Weights of a small transformer language model.
Training: a variant of Adam for these matrices, 1449M tokens, 11055 steps.
Each number is 128 + 24 x the weight over its row's rms, rounded and kept within 0 to 255. Layers, rows and columns count from 0. Numbers have three digits each. The size before them is the row's rms in percent of the matrix's.

# up: layer 2 MLP up, 1920x576, rms 0.0445, rows 1706-1751, columns 96-191
# down: layer 2 MLP down (transposed), 1920x576, rms 0.0441, rows 1706-1751, columns 96-191
# gate: layer 2 MLP gate, 1920x576, rms 0.0455, rows 1707-1752, columns 96-191
up1706 105:109167160150153151127144079136148132141103131123101107092129106132102106087121128109134139150124146127091090136151135104126104121099135166100111121139166122101149139110109117153141105111153134134125110167116161148109118117102174161118150095149142102078146121138140133113086118128110116122
down1706 102:144142141124079103132175127105131115144161118149137167174129100129110132136073136112133144185125137096128147137090117125158106127149120106148151080133122137151129122128095126100140132140123184137175113127140149144082140129116128126150136142096151123113144152151130100111138133126153133097
gate1707 093:082140071150106113168123122105150138122128140125142115126088165135144102114120118116144125092131139098114092114119140092113118134144150123136103167107099087129110126087123128112118105139119159050135136114135111128121129134129108105132108101163148136158129133098155127125168113153146132173
up1707 093:134117153116106133152125155114115138131131123157103121105107124165116144165120171132152136132126089105161165124071056130134120118128134144176149124148151115097184129098139133090165123114073112146122125109093149152153127100120128130157110126109099127117151122137138074162121132123124159132
down1707 094:170157120100112129134149091094133093118133164139135135123125087085145140126126104149121072140155064106098109136150119149126149160114135104091182119114151140163138118111114147085135099098136118134152137122144161135116103117124102130112110109146110139180089092081105149131110103129108162111
gate1708 103:073124128115124094095132123105123146144085085190106116121124115128151102098154132123148126117166102117114095187109135166125096149144147138161123104078148150137109142148152141124151111128147114189111122108141102092143107145115149115100094093102114093145104119114155115088123145106130149142
up1708 104:140142115192149154154158140119082148140121129127123168114146137099099111166107147167123129147148096127147110160150084121152126072104110141128140150133127098119119144115110125053145157157122124117120107099113148125134180143115107088160127170134138182131106138117111107171113122129168096148
down1708 103:140086193102079149107153152116122177122109162151125118138181085120078110109137118169137102126157134109157118115168123133138129108103141133118162174141171121132134124097096145123146084146112175181100092121151123121106110109096124130150120095085128101114118098128138144134133116076155127089
gate1709 097:113147163117120145142101135099142128133099142146139062115080171153164126161099104118108142153120144124145154160140101140141098102096157153184135107166164107133135088150137084141111125116126112165152108114127197146109168096144151102129137131106125144142158149136137140134110171102098175088
up1709 100:132117149135103112110109136136129166155139066141105096112087133093137133148117155114130099101126087108180118090133140160105137148102088154138120130187104154152113117103156115100121119138138054136146161160130110139111112118170081110106102133111140123128140119137145128098175088124105111089
down1709 099:147114101108130144131138142120138118111137126121113143070153105123115136119166115078104106096115109125122157086148147148119081124126113113141090138129115123098098136131147094103129148127113090135171091142136152152149143092132065155106106134146073111111150123060135146127170058110113100094
gate1710 099:124162110112149126114159111123115137130162100116121162136139118148136167120166113128126148090150089137163137095080120109135139124112110163174111130146141140138124132127090106144117091191105089109134116117124130147160128145157158132119147116132120092129118143150159132128154100118151126116
up1710 095:143136133113072144068150114155171114142110134155131126134133148106087078144125144123097147122125124147162177086130147139138139066129125133134113136116105104149141169129149140117141118160098128160156095160111080131081145116117090166153165115139167152140126142123166103155157108137127113130
down1710 096:151161110170151140129140142131104130151135080132128130139130109160154117099099123124118106103133107131151129133092116121127114145085133091131143094117183115117145127129140104119129145154129081107160105100151187134093091162099137158094090112095143117116114126169139096104152096134094093123
gate1711 102:145133155114172138133146152152125100098131128131146176151125143138148110131136143119115090109107154129133132126165082137098131140129162176161111115122151159153132144129129136131126144096131134126124119085128086081143125143099140152136139141109103131122119125111092142131140152092145166137
up1711 102:140139088116151127118146114149139141083094122174138130131114157125107131116160117183127131143130141165160130113145152121149152067103159101093132167152175122126113150116140127135135103094092159132148154110084108117132132200113135134138124131121117127077144128138140118096127143113175165125
down1711 102:135120125149097113148098134087131119151113112105126140132127122096157135136119127134108128110134056098100105126118137119137147129121154094157153158092116134106073168095085149166130145110128106142104129157151124114101156142113169129115152130108184129108105171105116124122166137139095109121
gate1712 099:136107135137090114113100101136148102131119112143135122122136140181120092116168124130141164151159142121104139148118113159129117138112109140124137103102109112129131160202130125174132150124149127108176143092111148129119083145146168122101088163115140122119097128159136131128103187175104196150
up1712 100:131127100130142133149140140169144172114176113126131127140099066125137162108113185121117091138135128133105164175137168093124144150137097098106127082127115125110185097142159171107170134103141139125134172146135095132108100130153101158116164155152149134119091131156134138122110142112138106122
down1712 100:125164148090118103079107122143123135109171150167147127115113111109176119113095131109126132165075133143140107124093158118138132087164135123137163140164158123095148163128142102101138123102145122122123120099114150100088110153112094127111138105126114118173111116071125161137124150104158172108
gate1713 101:169116110132063133123117103110100148089119136098126091136081105139115137148101149138155116108144121118094146133177148129148154134159089130160120105114175119153096113143174103116114094156175171114145104126099086130140125134121103111130105114164094142165138131156147126183091181108121140151
up1713 103:161130140166131083125064140123119124148110118133137135101094132100145143117161104079137108157163139148127143114114162116131146133166100107116127121086133113142099126118108082126140145095109152156160125174145121155121171135117130131122122104167138148150151138119139112132126136133123107144
down1713 103:105137105168118092113117148129172153117163135128145141118122118121115173089121123132136097178133122125128127152138131147115124120144121086126104128104124113100080155107124107157138150085087110100127194140158088164106171180156180108143138113161138158107124132134135117120176154110127123180
gate1714 102:158170135139156115101140130141101126126132134095094122130150111119140148126124089115077119146091120134150150072139147155142156185099148127082156115115111163137127115133077154151136171176101125132065172132107116092165113136168156146101136130111111104128134146095102109131106120126149114136
up1714 105:070100129120117116109148165115059110108136127139112116141148131160087133145197160140147121145150129093141127138106075151169135154124102144146150118118130119123135135146134122142142157126119097103129066095113123127104165107144120111122157154139149172127136106119137131128111100105123160104
down1714 105:123170140117157088118120112109155159167186145151092110132098161107133150121136116118130102103108087146118186143110133137105151130134127111098101121117099150125118165124153122104132083098167133137094101122150088104134162143130112117125136146117151100166111132128121142158090172132073129149
gate1715 096:116136151059135124132142137104141097157124083149086103147112168172137135144085110116101145118088118147165116092098065149115151083106103145148111127104124174080112142112150134132081122083114091155114143137129128148098121166136087115141109130154155165182144143135089128132136122116124149160
up1715 102:173135109130098147168099114120162126114108114137145126105154112140113126130150107099117126123130144111129136126137138160147147134120087137113116089151132137164137123122134125122156105130131147128142095130105125096101100157118141095141135133161133139165137114130119131145112095160152140127
down1715 101:098125148115141160150130111138167155133149120135138149128172116118080154149121127087132143098103115112131137104150121189172188170137155120118133094125137128110138126126097128118161129128138137133146143137152148158117103172167137159118136154155128107155106141155120132121060119133154131137
gate1716 099:151142103140142109131158124129115104134108166200151123104110130126152094130113102153094138130151158097143119142106115167111097120133110114132137097138141104122134168149094134144116121168128147154112132135071133098108154122159126155122148108140105132154120168126128105123187163126158154127
up1716 094:147152139137111126126082167122115103146148089116115116098135101161120104135122121089140148130143140129178136157114133116133127127143120115113145152136105170138110092155127085126157106121144094149153131156101160103100145121103164093161112122106164121118097127144134113186112141114115115124
down1716 097:158163164098145142132146091108165127110075090137105129160125163101160144140109157124095151169151128125139173134098174150116151150132128160138169108129138102072137138075165157104130154082137144125126088091106100081142078131117160107130138187122138106085132118085077098142104098123112143147
gate1717 101:115108135132105149114129121120147089146128097162148174115104098087111141104089116182196139098095077125151158152114087125130112118074126109139057154125124125168098100090139102135132098125132115100144134098110151069134120170130118128140081070111102123109092142119124168089172092101112125134
up1717 100:121073096148080175117111122095149099150089161136126137082119092131116124113126137131135158083127134099177120131128134110114118096132140152087105097144132103135099126150150122098119097153160148138151132123118114096149118118104145142151129150159117174131139137114176177176163137106113152130
down1717 100:117113128107119122136167169105116157113130136103135124124109096138135154120124176099153133105111135146130114102062114133139122108151139118102115116125152134143109103114141115126170075210134145171131164145139111125140083130163099135142138127104158169133132152121145133108116163122156105098
gate1718 094:133170125149137151113106122080119104144131099164171113134127177150134123171107122130132130163156118148091137104158148108115141118137117129133131121138068119125105080139108145098120150159149132125111111105111127115187159180132145143106145113135110122124123169160118099120111140154138122120
up1718 093:150111130095127089127132155127149112135093100138135120146096127129137112127117146136116104142119110148154135148140116131122118131135118137117088116136103114114131104183148143147134119114166127167119105088124135129149135135136112144135128140119112109126163155148132180087108108122115101115
down1718 091:102128188095137169127138104145057131135138106094143136096135123138121137119125131109152130125085169089157116138110143100121146069103098154090136156105116123153115100159130106136125092139106141126134095163134121137142187125105116108110147137135122129106155108089136117122160159112099126149
gate1719 102:127150126141105146134144125125141090162158109135142177090155150099124133136114119099107094097155146177126091128193131099130162113094124113144095148107142154118115156128134131129143133160144137144133128151146115097156129154109142157092152154106148125193137123120077135141111101145134124146
up1719 103:129132165128120105162116170117121104101113125117166143112145126096122086110144127153098134136116095112122104191127112099111177114133131142123133142126118172093156147123152120110122102094134125150141105100104095094090101100050148167152166075098141085142129119099177121172169139078136134204
down1719 105:163069164085115125100111130120138115139102139107124122132147166163118120101095095110146140150112133119117124132142118121139131106143141150144139147149124162114104103166142141076116159153133182150123134151142157134169119134104100097124135088113105121146118114096114135072115156157128132167
gate1720 103:138174148155141133140138099137098100154146123126130131111111131096136105181117110153121100111117112102131111121146131141118150101114100104115146090113101152165079119128163125101132150152125107127095096150137135148133137172121148124131137149129117130133136118152161152103135136148143126095
up1720 103:168143134127138091127143104131134160132147108103147122145118122103141119157153112133136115084147136118134122154120135098104150113133111143134164142098092092158145117149126114118099117131163117126085137152120162156092099113127135102103140129152142170148164103134142139086131147137106106086
down1720 102:121130103150123094110111143163126100093183128100120122121109147115164112117146106174145095107159137122143140159159098155174064136126108107115137139080120132148110093119103123135131151122160119114164098100086115124129126118126118150108159124123130154112138138107070148166155129141138148115
gate1721 098:106112157150098118109107104135152099115128134097131152113134096169151105115134097153153145129133195125142130152150146105112110141145118106098131107151122157125145122136129144125144093088135140131121130148143121134138117167093143163131104131147088127121137169124140074141096140146137108080
up1721 102:103122121118130121109160176101154150139155105083181130148115098129125139126145134099159090139123094114116152123100104117060152141129129115128140141122085158098147142137132125140130126111109117092169143123135098134114132103134122153097088172138158124164145161117117129130114115168139164118
down1721 100:140108122127130104126164134129123109095131134160113136133121145124121087118153165137159134144124141128091144149085112144185106157119174130135130106128160091089125103100089155151116162107098106164129156111125152118113163128123108114141129125092161115098135108119102168122134123117143096146
gate1722 100:097124141124121113116137091120136157150109155087089127151139154187085107094090091130144128168121121128104146125135187171126124174118073095137136138125164121112134077120127151150116106119129111109126137141150133113120105129148099171053159152178073123100119118116143167126137126130156125135
up1722 096:165091155139099147123154100117161111164149107185095101125131118101127110120105140152137142148101135145130131128156144149092125154123145133165127097164095145117144103097138120091146151131135161137125113133119118155135128161158112167117121141140095125138117099169118141156106121140123096123
down1722 100:160104073141130156070154108140132108090155118094093114161111146177086122131136110141136140114132124112138173124144089128150112143180078147136122150110146135147105128143058161147111121145127107173146137167142156140160111109127105148142058058144091135143152119159116107145115138140114147138
gate1723 101:115188137132146128070131122142130167140146127129152152152135172111093110102129155130150145149144134165130110121062156107148136201169161088157152162101119148138142122110135134136118116130128119132152132108150086122126135127142109093129073154128096098113149120109105068132117134110128121156
up1723 101:115138112103093121145143114083120119139116085142149119167137083147107170147142137110127090167128152122144188099147152148151102129126138126130145145131085134147148124153131128155130078182192130082106134111185097139118134100152093164127113148123098089132124132133096103178161136173120174132
down1723 102:123126121170144076130136130153115134141121134135101185122127101162111146116146104154095148146091160125152125136135123148104098124166111150088115161122158171128142116124137108139125146134096156141130111117135126195165135109131129072091152112136193159097130158110133112091141139101131104150
gate1724 096:111133131118169120142122177117139144125126145126125172139118094109094138160111109124141122117179130102111111158132113129103133148113083129176137125143153096075125142164130126121124156090160153182122130104124142137109110102138101130127155167127137102134151120109110153096122159113126168096
up1724 102:139120124162141136098145143094120112123126122136171135107125158104096135124105158132182154153171123116115164121158147162175148127144157141118134105125127112148139107149095168158154139172110096123100115144152118121122149118132129122137179090145097123140089129104130176175126103121114128130
down1724 100:141098116128125093147122178141117116118095129148112130140095115120161128123121135120143150129120153103150103119143149158143143119113130114123118096166110135165130158106091118140145107084121127166054103115076090145103125092127095106122083122141197152139139086124156128131107135086146081118
gate1725 104:178147110151165125084110173097083143139111142159112108114146073112156112107118175136128124149147152113170143096146169125114129121127131153111159103112119119130117079158160119131154115134133144143127156146131149108159127117167145119132090118127119113153153154077118110141107110197108108103
up1725 103:146130126132165120167138159176105156115121131111151111100119088138092136170092155098183082106176156093092109159143152160114112112139097092123159137126134086126102125161095106174133108094150158131117101128152105140132136143100129146132102132135100112148144101121137127119096111120109120119
down1725 102:130113120145108138120135166116118163111129183120107074162109120081140093104119119125116193123145164119107102130098128146133110117148122133127159142102132137150135157125123100080166134112123137130088140127171130147127139177146151143127132091119163111129116126094109138108151114111122159099
gate1726 105:128125107122119125143139146139137140136114098138097141132146154107137171082132159130140081160167132131127099159149114165169132126117138132156122119125117134112117160111108132101119162089115136143117115082143129114137119111140114124135143159160106115093127077115118125109124119126133108124
up1726 101:121122128073115110138090124147119109120147121109132145096152155145156187176115131149137105145161093113150142128130087167130163155114045130122125150133111146077101132124133112126120126177157133122081143142100124130122138075105124121113090108164120141141119134121143137116126145135087099072
down1726 100:087149116101134123124094126100147127167097086135112111090140139133137139109108126150091133083114144124107124164144120079121112128152127136109104103146132121149149110118135131090117145134128118146132132098120115131144135121104118161143103117102150049115095149113092086152130081138128113173
gate1727 099:129120141121132118115117148130128144103144147130134083134149121131133170126077123145124123163166107087141133149134131098145117131135159106145086117156110117086158106075114126112098125137134135122095153120161113084128105099124169118106144131102114129135065120111121144142128148149121136139
up1727 101:123139075110154129150100099146145146178105136110163117154104122164130118085143127134113072107136139145122146111156137085112121158173123133098163122133146073144130119103142145154114122111153100148153127160147146137139109126157138099136155125135184154129119138112126129173074120108141138140
down1727 099:108128119144108126138119119135125127120080164128131103106088090133148124081117143109104081116152165139139129128164102133140065108166162129079112135132158143117113104118132170136097129152127138114139135147139158122142118111123122131122125126123153115156147114121137107105116086133126140122
gate1728 097:134135099159104107116105162161144114114135155111104128092128092142161164123118168116111089154129098105156091150117140182166127120110130150100136118146107123121117120126129123092148117144106147118131112140137179095140139123107138126135114142116129116130100140101147193153115152160152131112
up1728 100:128163103131121140132110167155128112142095120122188133148151122149123120150143131166102107136121134109138142162092098115092071110105118161157138095087159112115114095122097122126116168160131123121107125140137150151111101115137101097128133072088148130087127131170128151081136129115156134110
down1728 098:135056131137142116126113121077163137120137134106154147100128134129122101124119156143108123056113082109133158084108122147129175136120118118167124146152145140118152157117127149157140125111121127109116152144107079102138160120118113173123092172131130132190131150148092083116132099104116160146
gate1729 105:080100128138107122116153098092121123150153112179124140139155131110111130109150085137110132154135119135136122094099117115145146147126143120119101134156136157144168135100104161124097106123101174136127138106148101120118098145120091114053108087150119104105124135141131145129143137121139096137
up1729 103:144096111093127118117152105117133126113139155153113130090152114122150104157114131094148102167144110113137127175113136169145121129119095112150101136131113133136158130133144128106110119173129114126104141165117127087158143101125101138145120127102111096119131087109127131093070137141134154138
down1729 102:110106149138136161182133184122117169096136141086122086124142101128060178126119132117121144066132123112106113161122115130130119150159135063145101118127104110133111123080145129127143092165135134147123098140116135126137140103108131101105102097106087101150155143125123134148133131142128146098
gate1730 096:105137152170099151126132154091084168119153133116132086122167131097143087127120085164066118106132095167141134083110120105111113095120145104117137159130126101101118131153132118113106114124105124100112142123111140150083125154133096102176156148143095135115127101113141089145113132115156118133
up1730 096:113148171167105082157128172151086067130159086144109140142100095150142128147095125126110152121155108118160114043072123160116108097133100157143129145087156134130126131088096112150165129119150094109120155142120107120090136123112111129108122118132130132139107100074112125126116195100165126135
down1730 098:120122124135128133140115133159113108150115128137144160122109131130117110180080156115129130156066126131145119148104093147115131140125088133163119151109102119108139092090129163107159157155157164112142121124127125096188152132154142175145141141117152091119141090129150148134103140138120145121
gate1731 094:107124128133125118113094084102111122184119110097112118113119082107144138187090116114140137119112136138136151161122124109092151128130124143135127134135141153133127150092157165125122127089150135139163132118120115128118141145125148121156160122089112153142072083145135116101116144147142149188
up1731 095:091160123079148101108109147124137095125074122128121142140133126151130116091127157137166104119131202103157117139107137121115130160101094165152145163135109126156108105112149145110122134107172148119110121107117141078105142118109186132085154099116163150143094117146113101094123175119135101078
down1731 096:125135101144124146148093122116157179118100142115096139151164139147173133148098128129143159082113159133105106099119122121145112118117121136122131154139105108106091118127166132116122139105140137106136128126124139125129121119150185139138152104113150158138067118119161109127121178122097137127
gate1732 102:101142100135174129097135147108136166137106106109130154135164117100136139120141157095102089134112166134109092151121128146138151183158118148118136149170130110093127143123123187176177149097183106142122125143140145100151122120118125131123124128137161112091089138113096132166087172128140136157
up1732 101:117132145139136127129124148074142142080100127145133122098133106122104109102118147132123160146131125108133083116133131109121131128147137148126148112176147119086107143095152111131091096071126124172124116146093132126144108111153132142091063135096111091140096089147154139160179108129101131117
down1732 101:140117138110115093127139121109130121159127102153161106067128129135117098107138132143119111132125121131165122156129125133130107136151114129104144122126138156096116131087117116139078130139120105093158159110114168100106156130137140129142120084159096099104110125146137124163127128153121125125
gate1733 099:156131113110101149146156123124102147174098140129119141123146125133113125102107132128173082119138094141123135169142134161135114150158173142096145153123103158139096095136133140121143147118138141091104141159157137099126121164152128137100126155135112129162137113138129130129095160102154118102
up1733 096:101128105155113153131104112122147066137132094123095095147112164107145124170123133177100072155102131163099114111108123108137114126174102125154153116119163120106125120138123122114123149114098119155093107145135130131127124105155124121107158177117128073136120131126086125094127164118091110146
down1733 098:152115110134146150137086109108109110140130128107122114097109109144126147151135100122142078140105094100115099110148146102112092125107165130111167160131087169136098149118149124113105151093138128135077133128167144117106148116146143133121153177117081144151138157118092102111117133146129145170
gate1734 103:111151123120112172154146178151144121167105116150124170129143119112181100145126163123077083137146162128141098134107130086122105117132072108136116090163124182147167156128120184130140129095119128160155099118125113112167109129159138178159112126121096122148141135154089146117078129108137118126
up1734 101:133180154144150103092127137113131122131097110180130106140138141131091114108171116129136137127125155093121108155143125172127132157130144105116153126102097130139130131123089101101170097118145121159153120129164097130160175120143098158144124183107132108165136162133150163140137110157148091089
down1734 099:145132074104109104135155082092165166104095138168137076072127122159103157103116095129130123127110141086160100137097128145113107127137156127141111115130126109106117152091098115127131127097140131145131139141155146140133136097120121188111142157129137124128137144110139123164111157125159128129
gate1735 096:160099096138129141114123131110118133125132154143124136115090157120108095121136179141132180147120113128116139141161150147089127120112141189086144133141111148114127165094123097077155106108129118111132123148143111153124134099112114079098128099129124156159130162121113108155130146098098129168
up1735 092:122128108113133117098104129173143154113145129141165095129133143110112124145105102123113118126112132163109121131136136157195137111149119139143157097145157151176112160112077139125105104078090169128147145127142104135139102176140136130113111150109137091132129134133138147127139110107165107108
down1735 090:104111144152094117190114166149133126115141114117146091089115137121117188139106134113133175171137122105143122120137106118147107158135114103099125134109110155109110111134131103144137129170151115117139112133115130078151157131121133112176113148099133162161092118148164138172152167124120155111
gate1736 102:150155145121107098131117136164137131139116133146089106121149134148124120105131161134131137156138106186128117085129130145113121135164144148135168166156146161111145134131149103129153157122144177150176098096163135107133082121163139106147162137117105128117141169129121145106101101114175114156
up1736 103:127129134127140123132094138147100120122104131152122112099133086152146118107153119122136154124136135143101100125102139098162079112133128120138122117134112113133102135149132114150168168147127114093094142168149120130106135150104112132097130133082097104136161103061096122108088089132137110149
down1736 101:122114136109100164112146116099134116143137126138094148091130115118106114110146106123118098155127172115129143094112114145139115196098122140139129112117152113113087123103157130163165127103171168106095084104121097153155117169115118182091133132119117147159147166138093143125144125165105132140
gate1737 095:126096112112128161146151130130129168119119130113089135135099108070094130178118142137137125158176130120140126096116115141119141088104120139128125171140135108145107074127149165103164105133160155080154105121126121125106129145136100162164108126143108136144072117117140174115117102116134117097
up1737 095:153098106102123114118154131124148195139153116150123116127175110124131104146119127128129126114128113131119107170156117132112130138135139119097146094135120124108109120096137136129133151082121143149118123122126116132133147107107140153128131134116097112145080154132133146104129108177117129141
down1737 096:072131143072129108097114154163151093133146124072082099145095127149117125137142133147167161140127148140164123099128154102156129155146140107191151164145081099125155153179103144158085097189121122136134148088117128169075146100149128135101128120124193150111119142143129119132124149074143125062
gate1738 100:086125173141129137113137142169132150145153136119122145146141141117134144137125132145086144114147133152130146107128102145107135129100134095120147114131124158076141111154095165118160177085103140091116120128114103150089121133121154136130190131147152126116110126071126086126171117161104129086
up1738 097:136112103117091089127131153097121097126093163138104137126128126171113145102098102159149116140118104162137156113114104133147099102170155143132097114151102160112128109114107128159116149113082141089111165142154120156095125129139114096115120118114137151119144127115156117143072140115130119186
down1738 099:142132151094129148092134112138107107140120127144154097087111136122163100123149164116166137107140137165119142167111096117147142119114139100181157129128130109125112127100148135127162134086137117137145133119114193108119135095115139110138116147125065102132125097176171148111134115187122123145
gate1739 103:113110127099125115115146187135107127127118143122108121122115144129130127101127157132109055160180134152144093161105110137152086103159087097107100158113091139118095114126146145114121121117143134125146152151155114154147128158139136136133113125138147104131127114136141137091087113098113112120
up1739 096:123145121121079145136118142115117160112143143158092158124168110137164131088094154112111133151100165163135125117087166141120112141142126089137161086127110107130127129151144145132080155128117087142110139159121077100133123139131121135139088095139161115090112136126141130105110104115092119159
down1739 101:121143112128157142103119103130143133174139128129102112151102105108122120134128154139137146071122115097091102133153167111159150125114139139102124122115094142128137107107121087133113106113136098111161145115163084130077138094086122133113090109101091109157146107105081112114120150137138126078
gate1740 099:096107127088129127115126126126118118174092117124106105100118105154102116100133170146130125099125139107112118137119093124163116110126168169145153099125122147104104107110152124113127162143127123119096095157137146112158088169106129112110149167110123098152097140102081123153087121108110114101
up1740 100:125108086164096129134145110105126133124165155118135130137147140141128149094139107141121127135107144096131147131140152139162115172116118156098126107080137199137122121115096165159140131108094150119114136154185094134117145156119127071100139165136150143125184153107160138133145117120107099126
down1740 097:156111121134087132130135113113086100131123121131096100084158134151152172123146141131101097109138157110147139123112118158134108132101092120151107137137153112122146124171117129147127165137114126112105133128127104100124147134094147140088140138070113154124171129141133139133155137160126104135
gate1741 102:133136161160141163093078123136133110127106129144117096147137115159128100116131122123145111104162089099135118161113124155143116155118130120131145160142095158097142147101143128092146165152124119132153145137090122101135103127100107120145119080138116146100119152115147159193154105164063185176
up1741 104:138109049129162122090138096139149133131192147154097086121139117087163118149101106143140153155122165159158107091139127151131160141096126124155116143135136112152068145126126099125099105125137141154120120135112118135165139144110124165092171182119174129114130114156144130125120155127093135111
down1741 102:105133113097104133101128149131137109102112138128132132159119131125131211123123076159115107163149150107152128138156148145164119148139165098158108087076108148108130124136141130133095139136122152155141149137151164102089101118118106142166097154120118122153163128129170139127131146120129150114
gate1742 103:124120139160141136118115111110136103138098150118116141159144054118080133129145136142169140168117124137128148129151143091154085138101163133133097115147159132113109110096115093159133131130139153112149135112164116118127140096118099157110149150124166155118129133114128152116102124152093156127
up1742 102:170092131134159124087109134112161122128138172139159132132099137124146144124126106131166106126131138154152110136132112153124100131177141151120121089088139128111184117122127137111108135136122063138125142101104139130145155133122111129102170138127144124147138123116111139146132123106081155121
down1742 102:098117118143126108134125158138127156121120100130161143141071115111162115121141095154158153123111132128151144130121148141169143159143106125154177153112108113168108110126107118122131103148126154162127157134157094100113086131128116078165137131102138099118132150143157167090107115079157103108
gate1743 098:129145132139077112124136130131161114111122151130147113132116168138136101117119075094146166135118130139128109137147151138134125138111192120107141093151105078120141128127091146101125155127089113134104154132118133117175124126132112121083128103105147068115093111111163150120113129138110122163
up1743 099:113125118110117119118125136113100136135138115114199146113136096123089170129137062132128150123125102085128147131137147158074101162080135166094177172147159112146118125109152157107168147092137123116144162137129111120110129080089139134137146154156117127136093095144082112098111113149100103097
down1743 100:150140105205129122138137104141138157160155165126147136144145125158121117085125119085126111178136133133121100166118121099117118086164132132094136148147142147108145142122141107159105124144173141095121158120120163121138102130199177125076095072116152151146124122161140108077112144143118110133
gate1744 105:139124088104078098090152141127138126110125129151167130150107146124110150115093106190094150120165095112120139118133113161160173078092134154114195105152126166115132144130148133143115123119110151110119115120177116131121139127112151149123115105135116124084134126169137152088146114121117145125
up1744 101:103151130128140123118088149145102088115131110123153113090131096126138113120133106125132091102122146119114211171099137132091170145083118100129140158129088137112129086121114137122146153158150124071094103122096137145137140116124079119120118137159140162127096131135127108134107137161120078152
down1744 101:138106120127139110142133117135124113132084103110123122080096103118161123137149105101148121134135113105110120135091125155143162147153138122151093125150116101116172132139139152120124115128145113141120161101122107119150097152150137120109138108112114171128102122110151096104121115124155101142
gate1745 102:139115132137109171154108123131149128106140102091162147155076149165080128101121137133091154110146177125111116130107146093090167137138133093121141141098145130144167112096084132152114140124142127126080183139099139114113106114161126106155108110099096090128133120153107103129106181134130121115
up1745 103:116119097116100146168103107084136188134094145122137127133120156137140142151153109174148101083108131131174133169134124111156105103130126117112134157134119158091112132085098138057141111147133167159118125147150109073118112161111119123146102091133118175176086072123121105114137164115127144089
down1745 105:156112139077122132115137097139147130162106139137181139165139126139150115115110069149091096091122136138085121160114121081117135123103153127176126102159106130118123105120150138133120129143102095105108115138108073131079127121111139105108068114094092111092101074158091115151135142097146112163
gate1746 093:132108093100101134121101159126080116124133133137092075132119102175168131167099109148118121102156092105150120105154110121148169104104123090213107126150107119115072105154103130107120092125151128152126133107126132116116121113161118071091150155100119135153122134146096132125136123124063127111
up1746 093:111105133102091136137142167124120092101153123142115119109127119165138107116114128131103125117158125116127117156117092172149123100116142122135144126168085148143127154103164120132126136116113131106133126095159102104131134141075125101091183137176109123128122134101136086168113132092091140145
down1746 094:150125113160127155112142154125193132076162089132135109135129136145163148118164110180121124128117132145135130128106162114148137123111166101161114152124115165119116153134145142136163146067116142134125121153116167143145137123135137104075123143114108142116117130097117109134127147121082187136
gate1747 101:099148141148137113169154147089114157112068106130181175102088176136094104089125107136192143120090157138121145165120140134122126147119144139102123157132161141139126175109126123097124122089128118115135147081106141096114108158119145127136135100123120109104140127137132154092126127127143122135
up1747 102:100119177114155120132162129135086170059090135096127113155130160144084121137128176112141125140163127111121155165161134121136157138142149144136131148127104147121111116103165119108149118137128164116145182111126151140139121115147125119136145158163087127138119130091143098123137146159156120165
down1747 102:062117114098133170090128159093158093130136111122094088122170152166089115099118124159119154051125100141147144112173160103124126126155118102142130135139137125117116133109123119132123107163109175159126106100147118132082131137169149176116154169140090133140189150146089110096176153109158167148
gate1748 100:088150085159099129130147143111125126188146147138163108127145104117092139130119116114098128140107093205124100130122114155160158109133161114172096136136137128108123174148128163162121111136140139121127156129128120128141113159155087128116146162111137143129133126130107111123138141134082182091
up1748 102:103130150110126127134133114160066134146114138134137094160111201172119130092144167126107088129166108153123153148129086122152098139158126089170157104114191116159095131127160123144092113117136134133081092155106140102129148119099113137113131156181122174147108104120137137121132113139139151124
down1748 100:098080138139117110101147142171112134139164122110118116132095134140159113103083111121115158137133127126120138132121143113144120130152124118112125119153122160129123139178138123115128161153155142095127090099076140118123116124161120092149135124145164189130094112150108135091159127102131140138
gate1749 101:140190133180132111172162162127130122132157124151145109094139119096125144123095152100150097133172123162148120156126125174154137160127093136155128135161149146131117156099111090105117147131135104129128114123105151097135094143139112111113101139116143131110136162142093127150155106156130108127
up1749 103:123125124154129113117131140140124098093127132147107089130175157131125120099130155098149102109145143108154160163101109146139120143118121126157119167128174144118123135149117117110126097150115067108138103165183102121093115108084145091130083116125096132132127104090122159116117123087137133122
down1749 103:132148157143143113114107168142124121130136157139153134091085147101093134125186127113140130101154127128120142121124164108178112146123149099135125110130110092122105107116144124095125182104102108143127175171148140124102117141085139087109126110089118112090106137150139140155120149107119129122
gate1750 104:114154127117135150139162104119124095103129100134108149128099116149147116090183165117147137146097156141142155130136113162140106098125143123150089127109136143130171079135083137135137131149104105118105138116144113122097141167089077131116127137183124139154120122147134106151120126126156089145
up1750 104:143150170146141159065109115142111159125113098087134143108108133098099109127169098109136151133102162114116137096090077151122122135109131115164099167101148133131140106107115085156124121129123098135162132120138122119113143116101142182121137146133090109124105126126131172078118114103126133084
down1750 100:178165087118124105096157090122119182151078095077105128149106099116148126142116108121121166119141114161139132115141094130123088119164107143184099170154131060130105165126098127131102101113186125124134134121117094141121134127164095132134158105089152143146058162121106177110126160139067089151
gate1751 102:156114144112158144130150150090142165133097106117157149123127110119163099110142113148104108114089143126135112135121135131149129134144142092131137098127152164116149114126118109100107114153161095147105158135152129113132107110143092122122154141124153078146100120127168130122153095147158152156
up1751 098:084124124160129153114144102116159146151118144111147178141073151144117124156123135122113128133079105112092135137130153137126134122129086114086082105121099122112140086140136138158104110115172148112088140110108117143097086147116111151147144135170129107102110120109153111200148121113105120118
down1751 100:129143146117132115158115133119132132150163128171110159152088122137122115163112154156108129135129113139151123110150111174113140144124121146175109102134176130152161112162143152114132116120132155113104054127153134142112124186123096192168154106101135161129139136141125140120102142144100105141
gate1752 099:112151121117131184149098133158118127074079136087133117137126144122103100122145158087092134118122115079125152129128121092129094096145108108119150111142170110114090134150110123105117100159127150149120101148103162130150141167092137102127133138157124161150094146098138135111148128118096138164